python train.py --num_hidden_layers=9 --hidden_size=256 --num_attention_heads=6 --num_key_value_heads=2 --head_dim=32 --intermediate_size=1024 --vocab_size=2048 --hidden_act="squared_relu" --norm="layernorm" --norm_place="pre" --norm_eps=1e-05 --positions="learned" --qk_norm=false --attn_scale=0.177 --bias="all" --tie_word_embeddings=true --parallel_block=false --init="normal" --init_std_qkv=0.0413 --init_std_o=0.0513 --init_std_up=0.0591 --init_std_down=0.0591 --optimizer="soap_variant" --learning_rate=0.00976 --lr_mult_up=1.01 --lr_head=0.00703 --max_grad_norm=1.0 --warmup_steps=200 --schedule="wsd" --decay_fraction=1.0 --decay_shape="exp" --final_lr_fraction=0.0 --batch_tokens=65536 --max_seq_len=2048 --doc_mask=true --train_tokens=321100000 --max_steps=4900 --dataset="wikipedia_en"
Each number is 128 + 24 x the weight over its row's rms, rounded and kept within 0 to 255. Layers, rows and columns count from 0. Numbers have three digits each. The size before them is the row's rms in percent of the matrix's.

# down: layer 2 MLP down (transposed), 1024x256, rms 0.0591, rows 5-104, columns 128-191
# up: layer 2 MLP up, 1024x256, rms 0.0591, rows 6-105, columns 128-191
down5 084:148093123127108155084096125105119127130155152132137150119178147138135146128125168103128141122146152073154112147104127106152149107138146138132148093116128117154150136136137171150121095135160110
up6 105:107093083145106208144120140143150089089131130149115138126116156170176111167115097136142132143140143107130147161171181129117115062147098170137111147105103083104119124141100171114115138125143132
down6 102:127110132111089169120110175162133133158126097115186167139112139139095092110114114136116149120150108158139080159099145108160123180125137121118103111125096132141113101109140117117151178113133140
up7 095:136096132112054108145119147091139106125168124077121076123104130102162108105147131141080129113168107127118178142175152140103085124084140128135120145129138141143131118121143158141121131109130126
down7 095:143123104151145105090130156122114129099109106153133127120103117139129136140157138162104134118128163153140114123129156116096116125135122123115146126163128154147159127104158163122144122113184143
up8 105:137144125146155159183100102172121112101171041144142147108159084077170130144102102148137165131140139142142169162096140167159165152136121101137156104145158111131069147138107154124136123121156120
down8 104:142143146144120189113109157092140140130142119120087152114113061135143138126136112168174111121121153126120127092081121131118118123121144153107150151106156133125104170096115146063151153131153127
up9 098:136095128183152090114130092138136127140142116141115120106124115145087080100128109132108142135143122112138125132117133118124105143104095139120102158145150129148102129132112172119112092146159075
down9 103:128144166161092140157148123125094166130135158074169146131126122132151109092144123143198157115105152148114112161150148167136131126123083149147159086159129121051147151114111136113166117133180146
up10 101:095162144119154151123113106118112086168100163166114137161142158084147117126149136178121139143135092129107168117163097134086122123177099095150120132087123149112102150124103078151068128142114146
down10 109:140144116153124127089127150086198154163077135138148118158110132153136116179088135141104172141136102123179131104128134118090138084098147092105106133130118111105102119118106128150150110116075150
up11 107:112161122150133137116120151084105133166069154141082136081162153136112130101133120118102155137125139129118139139111162084157143116139142161102142136133128123145143153123117141164138125127110154
down11 110:123090167143080120123146087144135130158123159129099087148145137110118127125137150135145114156126108126145148122137092148124131146135140153162146103141162114148116117127177135140130161136115127
up12 108:135112123095118149151106133097154123147156136141141126135106123157115143100163108088101123109098123139147143110107079102138158079133105132076129131174146186142181126171076111110149164159143150
down12 100:166140112140124164152130137158127145117145150085151119097122094093134138165103122133123132117131134099075118147111148113120118090130075146105144087146137131132141131099130155156085157126149133
up13 097:155146146156146125126134166171145182128123074113107127126117098147115117099135117152094174114139115134102154107079169119108052123123145094126100148116120164126136115128107116186147076142111101
down13 100:127172114123122139127163149147105131123099086157137129118135129082163141086101112140130102131126112111140101129117144195153105115188124120123146120130164118118100148111117119104142149081113134
up14 096:151147145108062104141121131143119147160128140113128144122130111125123110120139145106119125117142147121117082176146141139113158134148122113102094107150143117101127120184121110073113104133159135
down14 112:141094137114135134143104107141131090137118151118118121136173143147127098103144135138133131141117135128166135159115142116128118150116156129121151136138119144127170127099155142136141132119129138
up15 099:138095123104141138139168101125175158095189107147162162152108158078109141137149137133113149114157110117134131136132141174092137087121117113171135110091135151144133111129092182144126120114120151
down15 099:147168115116116129119139116057158116148134147108103171115151145143135103125177125143083094142116120118112147096160099145113133132164157133133161116117120105100102100158152153110159141118101164
up16 114:118113116145115121149167089124109101176157151163126144133102185158117148155127104114122086098147065107143120126138137114137173110119127163124130122085164120142124110101124135116120119169097135
down16 114:109113127156157124156115134147109142136146072138157140112107144136161089134142107088146090108143157117155090094145116115065100146106120100128116102095159107129078151100136128138078147124095165
up17 093:122121100163128165152116105128107117092127105160157148141150145137118130144120114090101125123079162134112147132112177133145144147122050129131143153174124123095132119104100171162097087131130126
down17 098:141131176104123141115115125100111105142156108106145132118082131100182125146123121091146115127100064159106134122148130146151145124139165100116145128144165169142148144093169106120119089156154095
up18 103:085154160147134140097115085128097139115148093133105132153115107150127080138156104104110125090150153088124163138101111123161143178088116100123100134137109142137126126183144092119148140136135137
down18 101:157128116084183125122111092144152139133156180134142127118088092130128105108148115112131168107124125164116116132088135138139130128147185170116110131153124147152152107159140088149160176143103178
up19 096:101130118150116122135166135159119159151130162141109098103157167111110116075147106065110155097138142110145104099139117107194121145134160158132117121105127128161155142151089151171142103140188118
down19 100:114110074122141130141148113153121127107156135123137112131178076136189126096119116175117139139093139127169111146108141156135097142125161156125130171113081134080126085174111154140131166146130154
up20 088:151148159116181112107130115140151126114095087123118101054122126158140123147137108157151157191125167130145157074085127137128109102108115125146113113136121112127128130142119173109152139114141070
down20 073:083129143140145128129143102134142134130071110130111182129129175138078105130137128140114117114135148103136086150116118123136115100106101137123096148102108183131102146153113150121109131118128167
up21 101:110127141116134176154157151128109101136159095142123122176142126101165168126074136144135085113138156147067150131161142157156115114101162107127111099153146147149083114120100130128120133152116113
down21 098:134120142103121141090087116110129120073125162121160087135114133132106076142144133149108109122155098121175102123076183113184159142114141130157114147138126127095163124156134100100092139104116136
up22 095:109112105181134158169126154099119091179136101120174166193096132152135133096149108129100137131145116128088133117110182085142124165112108116092127150163156153133093144139130118150111107092115106
down22 103:136171145106146169087136112128128105132181132167169162114120118106148132101138143169156137192128124125115142104121094126073120140101104165154172086180122172123134179157117121164179168121163132
up23 098:154124157115138132123115122148136115129108159087129117144127098104119152134156112134108163094123125118131099121126120099138102184140082108114162094138123108129145137149130161124137174126134136
down23 103:122126120093132090136102179128126135158159139144126146144078132102130140104150141114154138147140111139082119120134120141099165108111138132156128087142082123115131120163137151117121105173084134
up24 090:108139150136154068113195095143142124128111141132183123130104122146138126110114109143142110087125110157161138126111161098153102123138126139096153091135113140110159142148112121166153159157098161
down24 095:149114116120143154139095098106121126125103108086122114094142147133117137138151142100130120143144087145110138130112117113179165154118090123149131124120153113136131134136138151112123144092135145
up25 106:123121107142112104144171107116121169128180157155100158091135099153118129089134090121133126121094158114109173101116122169116125159161091112126126128154167146112139097124121131175106133130134078
down25 099:069131142173130121068103159140137140184147163123157145137135153160168117148112171121109185111144112126103111136143118128155130134139155164094139146128172160144100115120065150158099108108109153
up26 097:052134110093102137088158075158099113118155148126124103123137105151149133137121141084100172110153156137141118077163107106129154077155101082125119168214130129100142152137108110123119151137133139
down26 103:119151168118123141101106191120147144072145090082148128143171159128127190147123112142183112110112119128121128121134107141113160128142145120112161167120141167088195107117116106102200107142135162
up27 096:155100166167167162155141089124153098161143131129133124106155134149135146157146165137119138123139126135106169138157121161120059149125111173096138140112145143103165154137108176123134099122131127
down27 084:124139116110107122121137139158123144099130108125160144084119092138112123137147126111125110072117145077160100113080105075114148143168099112155127138139148169131109115161085130130105101107129079
up28 100:140133142119162147110070147116147169113128105145111136110103133089074149097141109109139117098102139139160158128144090076131142157128133135152127135090125162151146148125183099088131132168176105
down28 101:160111180156114127152119112132103109122152108072094175109123145082130124091143138120146160121132116110117192156094122139124144133129150145173105124125078107118109135129153134142083114130091092
up29 095:109131148137130153115149172109135072144122120127120124105094091120138130155134125118107116159163119134138124104127148108140123104124086145129163158092115136071115121202112107145099127162128097
down29 102:137101116104156157092167122116118177133158138128143145105117104117172130150086119122137105125120167157154175135123141134110143153113089139125097098095192160134114105100142149135107071091125077
up30 097:126176107159152115116148178136136156139153089137113120100130137105166132165126103136136127107115139134123124105111116145108178101117154121082135114143113105102133182160102106180150144107063138
down30 097:135112134095137106136096125125151141127154189097131135122127103126110125152129098119140148076112146155114150126136118115107091135128132123183123143114096128146130099126113092089131141124130105
up31 118:133164124166166142094114115071162104134147128122115116152097145132146145142103129118112090165146101130164112105140107102066112108151139125114093154142115141097107152136123180125131091097155098
down31 117:098131155120144100118125100170178156124106151120131155080116125158137115112167152140132108143109109172142096144150138134107125124109169149138094134175170171120143080125140131135102133083139140
up32 116:146149145153073167129140155119178128121081094107100125121118156117099135128156146123093157132172108116093114088138101125193182104111120107125085147142132100185127149143109137120141095090138134
down32 130:116102155136118135134106119152159114096142144164115102104155129172134169101157114105100137110108119134103159135082137091132143145118156088109124184132148132112139145137122167132119138146138129
up33 080:141074165084120123144112110157125146119130096126129147146122149119093116149134130129119130097159141099127114083098140129162118123097141090133117138132114121109092145147119118151104091157100119
down33 068:137109115172134135127167153096110114120084120138118148089130106120142105080144069121092172153151134140166121139146120136174132097140148129151139095156160144165132116140187109100127147132146143
up34 101:135132118097147133099099091161150140145112068119142084147107119108140183115144085095143124081120128149122152157141091131168138162134139156160149156141124138128111130123109115136130100100140124
down34 094:164123127099117141104104105148153132126158174153141105111143129145132132153147139143146134132131127157161128155137142158136144149074149168149137086125111071131082130180144121086113125146147149
up35 101:075147144125134127130095139148127099132118111130130150131092159127152132155135167121156131141135091127102139143095118150186117143152091104110136144165135163099113139137143132132116126128096109
down35 093:146138123156127131110115101146109146095111142148132157102143121104094085130138109133097154104124137144134102118108126142131123079124143109140086127104136156177150077112140142118153144087120085
up36 099:112134119128100108118122111108109147125159130135082098129156133114084082128137040104130083121172104082148122135114148126131170123169120145109151152130163144135157146145110091139125161108121137
down36 109:119129120168116140120131111171140124094106118155127135123126081112164134149126121134087130132157096128144155147155128147101122116105123095123139135119148136164122169138106125085107121115114143
up37 092:126125148142145131110143085142100139134121140176127137154077126126118078144141104156144124130118142123156150098142096137163152113137142123125087106108100132153127151091129102134167021141148117
down37 081:101142112134133169120138133103155145163084136170091165163140102165118137134123133135136139146152137091142129168144138118143156148170104142142102120153133178111149122177117134123128175141139122
up38 090:139127115097116147143124095118117109144170167122136131098102141116103104134096125123096136138156124122110126131145133121152145117146123139156085112161169088170131098136115155096148136133166142
down38 095:126108124171150143112181151088140096173075149119147132128137120098140114119141132112104148109138170146093111139151151137135115111139165123106108116132104122117124125135163117125126142132145127
up39 092:126141100132098197128099126126072127113121148094119140138074137098084147124085117120088118107123093085106141170135133105133124098143078144142135081138098174113119157173115155140120088157137140
down39 096:122129114149126096120133094134135135145078065151132118152135109096142151137109091096108182109087107136121131124154145119126138083091152141107135129128122117091145130150101155150087160093064143
up40 089:098113124150104151087124119147132120111145139093125170163137140131119122107133100121139138150175149094148167115151151136093068112113127124148106157134103163102140132117171140102121096112146127
down40 097:125101119113119137112132186133106140137146136170126141120132132153070129154124151169126174101118128145139178117124191123109104113117117189144128070131061107112126082113154140104102096111138079
up41 102:132110096148133121100156125150130152112110121081133115120123097155107105114117144078093125099142154135150133056117111125181084121104175120120115164181138160110125129092090113119150131145159102
down41 098:110167100128139150138111097137138130130149098142109109123127126131131085125144144131116134148150121098109137120150137106091098098137115101147132095139138162159134112172182139114126153129129178
up42 100:112144151110156102180103117136140122132164119120078159132185127164148118134116125141120145156169154067131135099121122105132142133133187154138121133113138126133129140099123134112128093104116104
down42 106:111116104099155111157098141175153070132164115119162158115114096142131106140163081114152135175121153139090133168172125117112120148108117111126113118104119137141110121170133099152146125163107166
up43 104:154086136169148149146124138148134110114149135144150119128105127100098084087102106117155139137121156103162090120097125099092144118095134148135166125125167135126099134137149104098129134114126086
down43 100:134134134139098158100100140125139134158168121124133149136149101151168110131144073082182121126132100101100124128132149133118111094125154121156130125113113084096132134098098126117144141152104098
up44 112:103096113175080126118147132124103131124117092141174152161134133142092108159126101142155117078106125145154170145152146151092111109117137123118146137130153161142170139117128143144116159133097132
down44 105:078116138113189166173151133106178111156138149130135160136157114101145161101109147103130098154113152089095130137123089117102106109121118148126129145128161115082099096113135186093120141104129136
up45 112:123110089119144091079101150153086156129155158132090126126139102125093145124120111131138111112124145138112168130135116158133116076123116160150141161152127089138118112094138122125148108144116165
down45 116:159141153104091129100132151122156126136132132086090123111154127138170122161137140113155103102152127110196121154128086119071135112108110102102105121158125115160178118146137085167134096110145141
up46 103:128173121153110103120144104122096143143137107088160163136106136134151130086152143099129152131155148096137122127159124127116121133109145110125104137126108140092146138134121144123140120117131113
down46 111:147121104112165142124088130113130118145141121102114154098120121141148139151087102143139115142111121131165141104068106129142141112105108144114118110139149114151165132130146122110158123175154124
up47 105:156126114130140184134113127124160155120057090146122116127074106126120122154137099142154147113140149127133142149162096127140082119132144089129149176133123124123160132115104099121154139081149151
down47 088:147165120103132107116081138126124146127111118144162114130108168153106136116135146120137074111118106064156129129156129126111070138092146164135083130151132090092147140131135175167096109177127155
up48 127:158157140157147114135130121115120089101156170116138145144082159161140080110135141064110155133149116119131094089140135106159129115145160110109162123144176087109111138153134108118098087130107127
down48 123:107100128092154127081167113129153093135119093151127114128133115164113180127144135121096139081143137169144081099137121157092152110164109162101135103144114139141080094153132128132123119126091131
up49 109:132136153131115114110127118110137133111170157139131147090135134151130161103109166139183111138166153150128143169142129131132147133143114134149155141113124165140115162117099111120111143143119123
down49 096:122173163131163157144100092136146127134117113086162137143109166139082137140141076103117145137134147183130121130097123114102145094128117170115075159138121082139100156143106142202144131136125157
up50 091:117156088157126170126129108161143097107157139156170079138108133085119098119123069123087154094126129088142145061140146097143126121151112108133089158146112137104140123107117115129152087134126121
down50 085:151131100122100167130141150146157122158078146091110154123098132161113117151130095109150140145169150147107104150145102156111103118126154205179138076131167143141142130086159136168155140120082139
up51 108:128136159162104155193131117122112135153126125089147161131102120142152131106103162117123160140145092109147101126109170120150159159103151136078107134154132129131166125122132121106113114099145125
down51 107:121087141139122135138131117120150122152128146113118120111095151122112154114150071097128143126167126126116098122124122116152161093124070130141173101173162126123139123121091116135178112153085138
up52 090:132097136129108147128102130161103124129140088118124139138146117133154145147114120136129179148150110158109089159130124135135092121123126119127154102127144150133127187120137133141113105129120124
down52 091:091155138124145121098115135091116173137143124129148107138098113161140135143115118159153104121186112122136118154127140139161137137150160138173183141136138177131135122117102119169122098100089163
up53 095:100133147104116112186161088169084135115148129100144134167138144120108095105130125170149139097127126108141143151140127120122151156152125158102120085168117153148114144113158134137149156118133147
down53 093:130152133155147132123124133115147106155121084127137136117153146116130124101119123126117097136172137133179121118120128137092103105102103149117090152131171138116107123082136159131134129099120109
up54 092:116171135107140117091135119162133134089156129155129109140118101127139171144164130126145125098088136096109096096143152146121133108119118162130112172146095144145114105067140137076126116129156170
down54 098:127134116115133147158121089137087159157118138075143112139135128144111143143134133128138136120128165173140088121111162161092106141073103125109149126152162138183107136120132141151120078112113131
up55 099:122195130148127153148114127139136096120134133166133094135108144103114095092112102114133099115134072142118092110132146135170097123119098156142127128121140112108147161155153166117135110150118116
down55 105:110152118116113089135096105153077112113108111167123065139128159124155152140112131120085161150138109122142119125073126110075153109081123154120105128122112137100128126131157111141121139132122113
up56 105:098162144114089097134116131123154132185131119122160134141115109157113102120112089118117083119129123115092135115157142123105131141143153152149130176124082118099107154150113095146119118175116105
down56 094:109105157096127155147114129151157173127135107149171122127118094099166118077130141133118157161124146159132135166141084145147104129118131127094137150159113168101083121151162129135122126075131141
up57 105:115091126120106117087128127116115131134113105076149113157128116148138128119142146146116099159121131077137141052142128101133119140140124086165117171153188113109137171141137114172154126086137163
down57 102:085148134142138130118133105137113138140137156121107109098129161112105122119123141122148101099166103116132159117085102167152105160149135153087110090122129101155130110133105133106140139092187139
up58 088:133101165144170127133133146183169129156091135117131133113089136127125137088136096154103146119094161109111138117106104101172123151122120140140106089178100110139133176147080143155098168112081107
down58 088:102101145147142103112128175160100127094116105108094127095111089125109198118133166172118095113100151081138122162126122120111101107176110132116119158118164172098118101152136099129085129147145134
up59 118:132125157134104093102178141152132128150169147141107130125158120152141136140118127097148086139136151106143124046096142138096110121122096134162125151139147101135118115150103140109108133100135097
down59 115:058122117126153116142131137095105163111180125148147123090103122119132131129140080128088098146123114094071132104123131114168146149149133171118141123129141129113134132107098118090142112146093145
up60 117:144143173103122128136114161113131109126166118123148121128107135138162118133147101135146160166114145115103144109182101053113114140128129119144115095154100136122129148129140124115156099140085106
down60 103:108092151096110132105163114161115121109131125170174122112121123083090136095124132084116132113111164157119137157116149113129142120141131096170108119119114161100160143167131116162138155151074114
up61 090:085104140145167181130160126132148162110127160091123141158128100160119112118133156131148148134139123125174130127149157138086112145152170101072133130107123113126157114156161114144120126154096139
down61 100:121131139143121131122129122084123141121083077075120093105130089130127123113146140138119099116082149144119114154120162104138136152153108129130170120139134061097097136121129113126183133189180086
up62 111:141162138158134131087076164140118163148099126165111097119103136129088130126136116119140129110104127088136106119194123103075166131173111091183158129165098120127111134182157149126137102136130160
down62 117:151116134149151126133096173132125108138136156096153164134119112196140087104118134131178106154155132134148098119134150144147109125074106135104144149129169124155154100118136101193142153103103154
up63 090:138125109149114130119108143119083143145100151143074123150113122075147084159141160097127165115094163142127094136181123140173163086156125136122158104142151148141145166148120139146133143116121128
down63 096:175124118103158133172091156152106162136137091110099118135101132163155121135107175147137108124143141094143135092112121141107102138111121118158128159137109110142107073141092143128109124143095121
up64 100:138095174144136102166104108153137125145137138100127158115159156135131079148149126152118158133192183111155098129124142091144116090152105093106140135151155162133135160103115147101131162132130160
down64 100:132149142112143170140131147164120155132165121122139082098130160118085167145096156120106103152086101141128165146136133151077105133107093108173145130136097120149104127149133109162128104128144111
up65 108:114138177122121158156078121108145163114099116092107106115112116111149124122135088134144111166145104159139110098117155128165153070143103136158159114100116133122148168166144134166089116152100149
down65 109:161100109138114128130185118148089119135140119093143122145140146112170130100116133156143174130138104124083148134138122107124087160136120132125112160197109106135113111139169139189136122151120111
up66 093:131131124127136109125131083145168122154140100165089152150115134086148117170089121131162114138113113153119151127142143128166108115155125140162159146103141115118096139131133101130135118164141123
down66 082:091114107105095163097091111079142113128104134137115133128130107087149180111191168133111161140139096132167159160153114119119137101129112090085177120135122168154131136126185128102142147087157151
up67 107:107154143097128138152175162128130148128145123138123124131094092111121127119142109114169130124108188120134151111104089122100154131145117113124103127139115135127090142109113121126125154111098135
down67 100:112130119148122094121135105096119130137115108089110107130130127154132120105099143125108127108126109148129189119106108147110132128161103131125093180131122173078124089101115121173131144102170170
up68 091:182106131158093171124146149144149108121115122094138107089146105131156128130153085145123124098126092093090128150123138118144082091122136088136123099088130156121151125198142164123116099110138131
down68 093:138112130113161138106112103113156135155137131082149090138079101113124170140064131091135132145129137110130076104129110084095151137111136121135102159131123139113132140149135133137080077090130148
up69 099:114125146111135129157138130092118142136148125126085148106139110111145120098136134143132141124127157092166134114093167141156126125172118138087196137145145124146116100120087144116101133141151168
down69 110:108146091078191122144109154150153161191133136135115175098101147139146132118141071110120117120105179111150119125169142129126171105146114155129131127161082135119079158111152123120117151111131133
up70 101:123132116114151127102152107114091137103147156086123093176135108155133133117125147131127186085125120151123114132145154081129174119129114121078105155158132171171124102136151146116190109088096137
down70 106:135177122112128135108109104145103096153138141137125141149124098117125182119093142101157122148142108146152139094101158102166136105129128101103096114073165100093137124124133094170129122145124102
up71 126:133123146177079142115114146120178162142152107159141132115131159133061102121126074127164124081144169074160127149129176124069149124146120129131097113140130131163142173098138111092127154128114101
down71 111:116122139127117157129118101072148108133134091141109144113147100096137159096139149072134140114161124109185160155099136112089143149134103143151116105152165117122121115153158125128126110130144091
up72 099:154120167117114151091139103127097144131198100126122110141130133127136156153095108124133165132137151160107112138141142107154156131136133080083153158096114123116113155136131158145112141160095118
down72 103:132127125127134122129153096124129133122116105107181075149157094095157133159147161124148083118141086127123110133129131176152146191149144107122144152114120098168155149150101104124153090164110135
up73 104:124127108182130120127131150146104119146084157108112144141096045155158133122135128121132165126117159144151112078091111114142137123126110106117164107119169093091157167166142109159111111121101135
down73 097:087107139130128121092123132110160082120115155157136135111105118070102086160115138142082135123122143142129133132148126136152109162123151128142119143160134111201097136095142129134157132105172137
up74 098:139153134169136088154156095112145113062130106121139163144151166140108184125131116135130138129146128130099088145136117114121108117112140142087134151141092129118127111160129161176145111159107151
down74 104:109129168176138134119115088108114137141132117114163156103143160141119164123110151116130124140131179110109126161098104151123123080130092095151150099146079163056087144086114123168141158140135121
up75 097:111152140085099110116126126132104179110155114139169154132105118098125125113118156084140111160166161147131168118131136159140133118164115117128111126091167091135185140143138086099136125129119183
down75 093:110140135161133095150106084099146121124133137105131162123150139081098148149126127145106142183094110164137114135127139138107135116149147110103112136180144122110111119108115121190095091135135119
up76 100:120129107129109126115143115098125080109144161140159098093164126161102114090113173111137119140141145155117126106133135081154138101150133129087103166125146153112141092121128126122118160145153150
down76 100:144130141123121147139153134125135160142126132103113121155131107111132140106109101138124141112114099120128171127107130129133140134122159121119124100125151126134108155115148089150143132149093144
up77 095:128135117113127134147150131121133126125107130128123102133159087128127162096153146113155117062145102169119139162111142129123171156124086158150138134152148144146101114092136140144110138087142115
down77 100:116105176114150125135152115120088154132092135155122106144127087134124108135061102113117119088113133104136147111130066164126101126117133140165138126155117135156116100138141110125125143147158138
up78 094:089157089156111160085075163117135097121147123148131103146129105140135103117170140110105139112106114126135124130153166145158111122098136108176121132152142086146122159159113115119125116111147144
down78 100:133127108115139115114135119077129137147150094127127139114114107133140121144132094114107118106140134175101134170127102103124129132119136129116121132141098179131096041088126166120126093106132119
up79 089:139134153159117141125073144078096128138095125158114158148109116157147133119115120128120130154150119137180183137142110090133153134119111119093129094119152123162144132162166146125112112155156150
down79 099:117175136138131100144108144124124141124174141125130143098138130141126088141113146078113180143110129146086151163094146109086197138101148110168146146107126141114163100148085140136160154144091100
up80 094:155096148155133099137118100128131072132112109130093161129127133127115124119131187161117152100167164140091143091143091177101112135176147102133136116102110130132110111127146151141135121143102152
down80 105:116150118151151061134115088155099126120122144114089121076125116110125118102138121131108122074125099134123080093122127091134119129149160133149159113108139124093127131110121154137134156062138103
up81 098:132152128143126136107098156150099153132099126134159174150172131114145159121130102154127092098168083151104176117113097085097122107153154169173163095177085127115113139103096118128168098144149168
down81 102:116131140123171114098111084108118138106121131130120121139133085089112104153147120106130138121110105132129104116134117112091125126135116082098143155128150159110127150112174146083140083094136170
up82 124:184132102157149156161103082140135110109105129094146143175122143141121069114130146100109121114129108121155152050127145128135111125141175136118100158199143134096140133095126078144110136135104102
down82 120:105088116125146144149118060129132156119130133108101085077115140156140091070124136137125124116181158117176123115158164133127142114111129178132153133163124141170123107108174130124107147124150121
up83 107:142116127105128102106136135155104122154169166137135152137156113159091128122103153094098095155145120122136118137139119113100180142081118121127122170134137151141126091151115164102164147102123160
down83 108:114109123158135123136146102109119113123129144174095131084167170130117097099088163132136120102080118106134135147130166104142109090139110134125127131132139101125094116143128093152123107108156120
up84 096:109101166120145108157123124114098140137150073158142109105129104076113104115138139080099127133116114151129145091106145115175145116171124114156099152146137122128119152099111095126151136153103129
down84 094:133154155157159127172135145118103177142104088167122118114115116155153121150123129110105141094097118106158104122173153080156147110148116088157158127086135155126078125107117122139112115150056116
up85 095:161110106130097137112169114119114135112172098137144122135099099161119102142172131151105133110132143139154105067099121140123094120144160093133125157120139128102143156145095104169107104101111114
down85 100:111123087138104150116096075115116130149127097088100124135112112105123156133117135119124075148117115136104117120119078118130114157123136122076128145125128160129095140155120152121107180106082141
up86 099:141127147108155137083128099119111155138130162121114113126135158139123136153111088100123117096134118118121148113148128107112121116110131111134113120119138166113138125147111134115129108140110080
down86 105:141105121136112175137113091111123106168153150107129144110134086087140102135095151074130159138113157154116157140112132059144176132102132140147171124130145138099120095120139122111128153132146113
up87 101:124065106151145148119095112117141111117115111105129142137130124095120109123139118095168138098130141131113136129137130152081107073113082142168099077138108148155110124112159128098119142098088118
down87 099:151130115117083113122118168139112096140128141145149141112133150091123148125146113104129116102137082137114132084154146099145168175139128154140140145124122106141144107115153115137112102122105128
up88 098:120148103134076150088108152161160094126097118122165143098135123117104122095123099088093127148127130108130145182122154095113121121085134106098143123136103136114130092122110109121086077130143116
down88 100:123105128132114115143111119131129127119123126125158064111123120160128077119144139148152116106126132132152102131153161125117135093184166127126131118139161161132091119099131128118095127114122142
up89 075:137148160144112055177122131170099126107119172110131146110137141131095138130153103162160166167142149126097139115156104087142105157156119118152133096122113123094167106123136151171105178168121152
down89 077:121163123158124125135124095171108131115107182102117107113082128116088130143127146124145101109147160123132161124099108154094133146157110142153126146156120094088088127151072128120123151126127118
up90 099:122128097129114156101131143089124137133141152156152126146072119165124110115161164122126145152075106097132139188127135109164109170153094130111117162140135098131153139141140088092147108133158173
down90 112:084116143111095113113137149128112128135144136195110129094166111145169104100118101139124113119096152122150117123078113101106108104130151131131087120109142107138154119081177112104127099093102116
up91 095:147118162122157113143156126149119121123126080136106130160095148106129109085097101090111151168132099093112120153176080125146121121148126129125097116167092116127132159143133131143095097137121124
down91 095:115171139105123116111132169091106089117102133146155081157125148098081162139169111177129132157127154106111152120107108082165112151133116146119158090105120100136169161169134111097106130131111166
up92 097:125127149114134167142141123115126101112161135123114142090143135126157150113087130119107093139183139130131144144141124111133144178133164118138088130119157115135113109120141124138157140143133147
down92 107:111146143144115095163125134160107140133155137115142111144146138128157131133138158147125133125121142111097124119105083136120179142140136154144110164138152115136146115119123038155136127107142107
up93 089:130108106142169158123156126146095136079128109096116144105131142150148149148172109122163157128121162097133143121136093101086106120179125120129104137131157143154171135156143125158143139129125133
down93 085:174099160103086119155142162128135115115129156113118142134128166141113160117140163116144115153133138145109090119107111047094171143112128145135111052158153126160153141157150183111138124174078144
up94 091:105119177144142150131140129113121115144100118114141136101134139144131132119159159105166142158133110092115132118107103143104130173157071082122168160141138169127105148103125103139111142107111131
down94 089:139112144114142117119123112120193140121152145145109110113082120141099102130119104124117120071099139088140140140123130120157101123119139164107173163115112059120106068126153106096096119108130080
up95 092:134129161140127119159149081146137127103146152092115139105123112119147146106124075173132109119140159128148126124139078149164132120100093148143143133141078172144153153129137137146128101086091131
down95 090:139115138145183141096108142115128126112110092125146175131129154103116145158120137057142122117121134092113139141136128066124141112131202114106112114143119150166119104131133125132143103174118105
up96 101:143124112149158123117139144124131110133130085142128118162129130082175098112152141136136141078144095116109113112172145092140164110122099098090107158102142110156145106110167134121121112114108137
down96 106:118152158120141124167099152111133143110123131132093112078106073153110148128096102144118103114187149129093102120134127149124134128134094146111117104118105113097134117160101130102147143110129117
up97 095:110191109170174129092111129153124143182107134153126165141121138126137133130121117148178124146105153138138127111137091121100146136124124149124134110145172145126085139125138135146124078141114151
down97 103:139134128140136114104130112133153128138127143136157127081151091160116155089116129172139138157146134118123157104151157102096154144107140155172131076173087090116100181117131092101145104158144145
up98 100:118122118133164135144116151121126126109118157104159128131119101122164142096067153117129161119127152126147165136147134120124172101081158133133100072140133112143117120125109115111125170093118091
down98 109:135092164174111119126116105171150130130132123108144151124155139152174170131149158128152110117141173112100139129170141145125109138135122143138101128112104169127150121089112149077115107101146141
up99 101:160136113155146144109149122150136105117092120164120138111172151110130155148193136095187115083094140087129125116083130118142124129165138162175129114153127124125121149140104111118121120153118163
down99 098:123145122136117135143100080084147131067161143146130109145097128155130125105154154157098130114136121080119090108104150090109134157124152152116076176094099153109124120157178147108078093095145127
up100 092:103106103114149128167143131140140090103139138114102113095119163112137120158124083170159141116126109155119128120125138115134129079153132125104139121120150123132105195138150157135132134134137125
down100 097:152140136104137144108159158140134135109131124111148151111078093127148120137090202153090092124107093136153130123173141115124159095126143129112106136119147157117056101102117136113121153132164120
up101 099:132111145113160153148116150147099142172103149104139142121135142175128146127140130116123106126162145146158145150107123097134104129079126184134135159124136177147112134122145084124144135108162105
down101 105:096105168154097119121108148128127127137157146135126113104147118116117124150103146084104135147090128121120085097125104087112091104110128150125108092119143129107128118090092087088105131166142155
up102 097:136148109131135081114116148127112143093118078142126118123109139131156102108148116149139143133139130107095150117111149075097182100128102196099079170155080069104116149122133137112113138182082152
down102 098:115073155142102075130164161160094089124131119134070157065117121124108102143150120117124147103128132103082133140101115103131131126143107079123123068136144132143156125096112132094140107171117136
up103 096:111162117176141131134117097142139131097124150153113139166117126152151136122108138091127127138087106106134166125109103132115149136162082137121132090169159093160107133126120128110139177144147116
down103 097:115116115173133123133134155147156136137084132098155142108115105113097142126153125109127106099093145099138131129125147096169095114170125090089139201105133097145106124101123120124133130190146146
up104 104:137123093152144097119123129166153081163135143148099074121132146124144159122100166142124152152141131118120111157143151175113137099126124114114096173139139149062152139107101173158157139112122161
down104 119:128118113120115088118124122098140138113165101141108163118174129109115135142131170094085143097138115126082127140093091137117169121136169129145143113176085094147112192166149120142071146136180094
up105 105:126141132134103123117150150090122149124132121081128135142146101144122117114140067091133122121123108145088149139137127112079194118161105146149077155117102125178126140158123124130125118102156144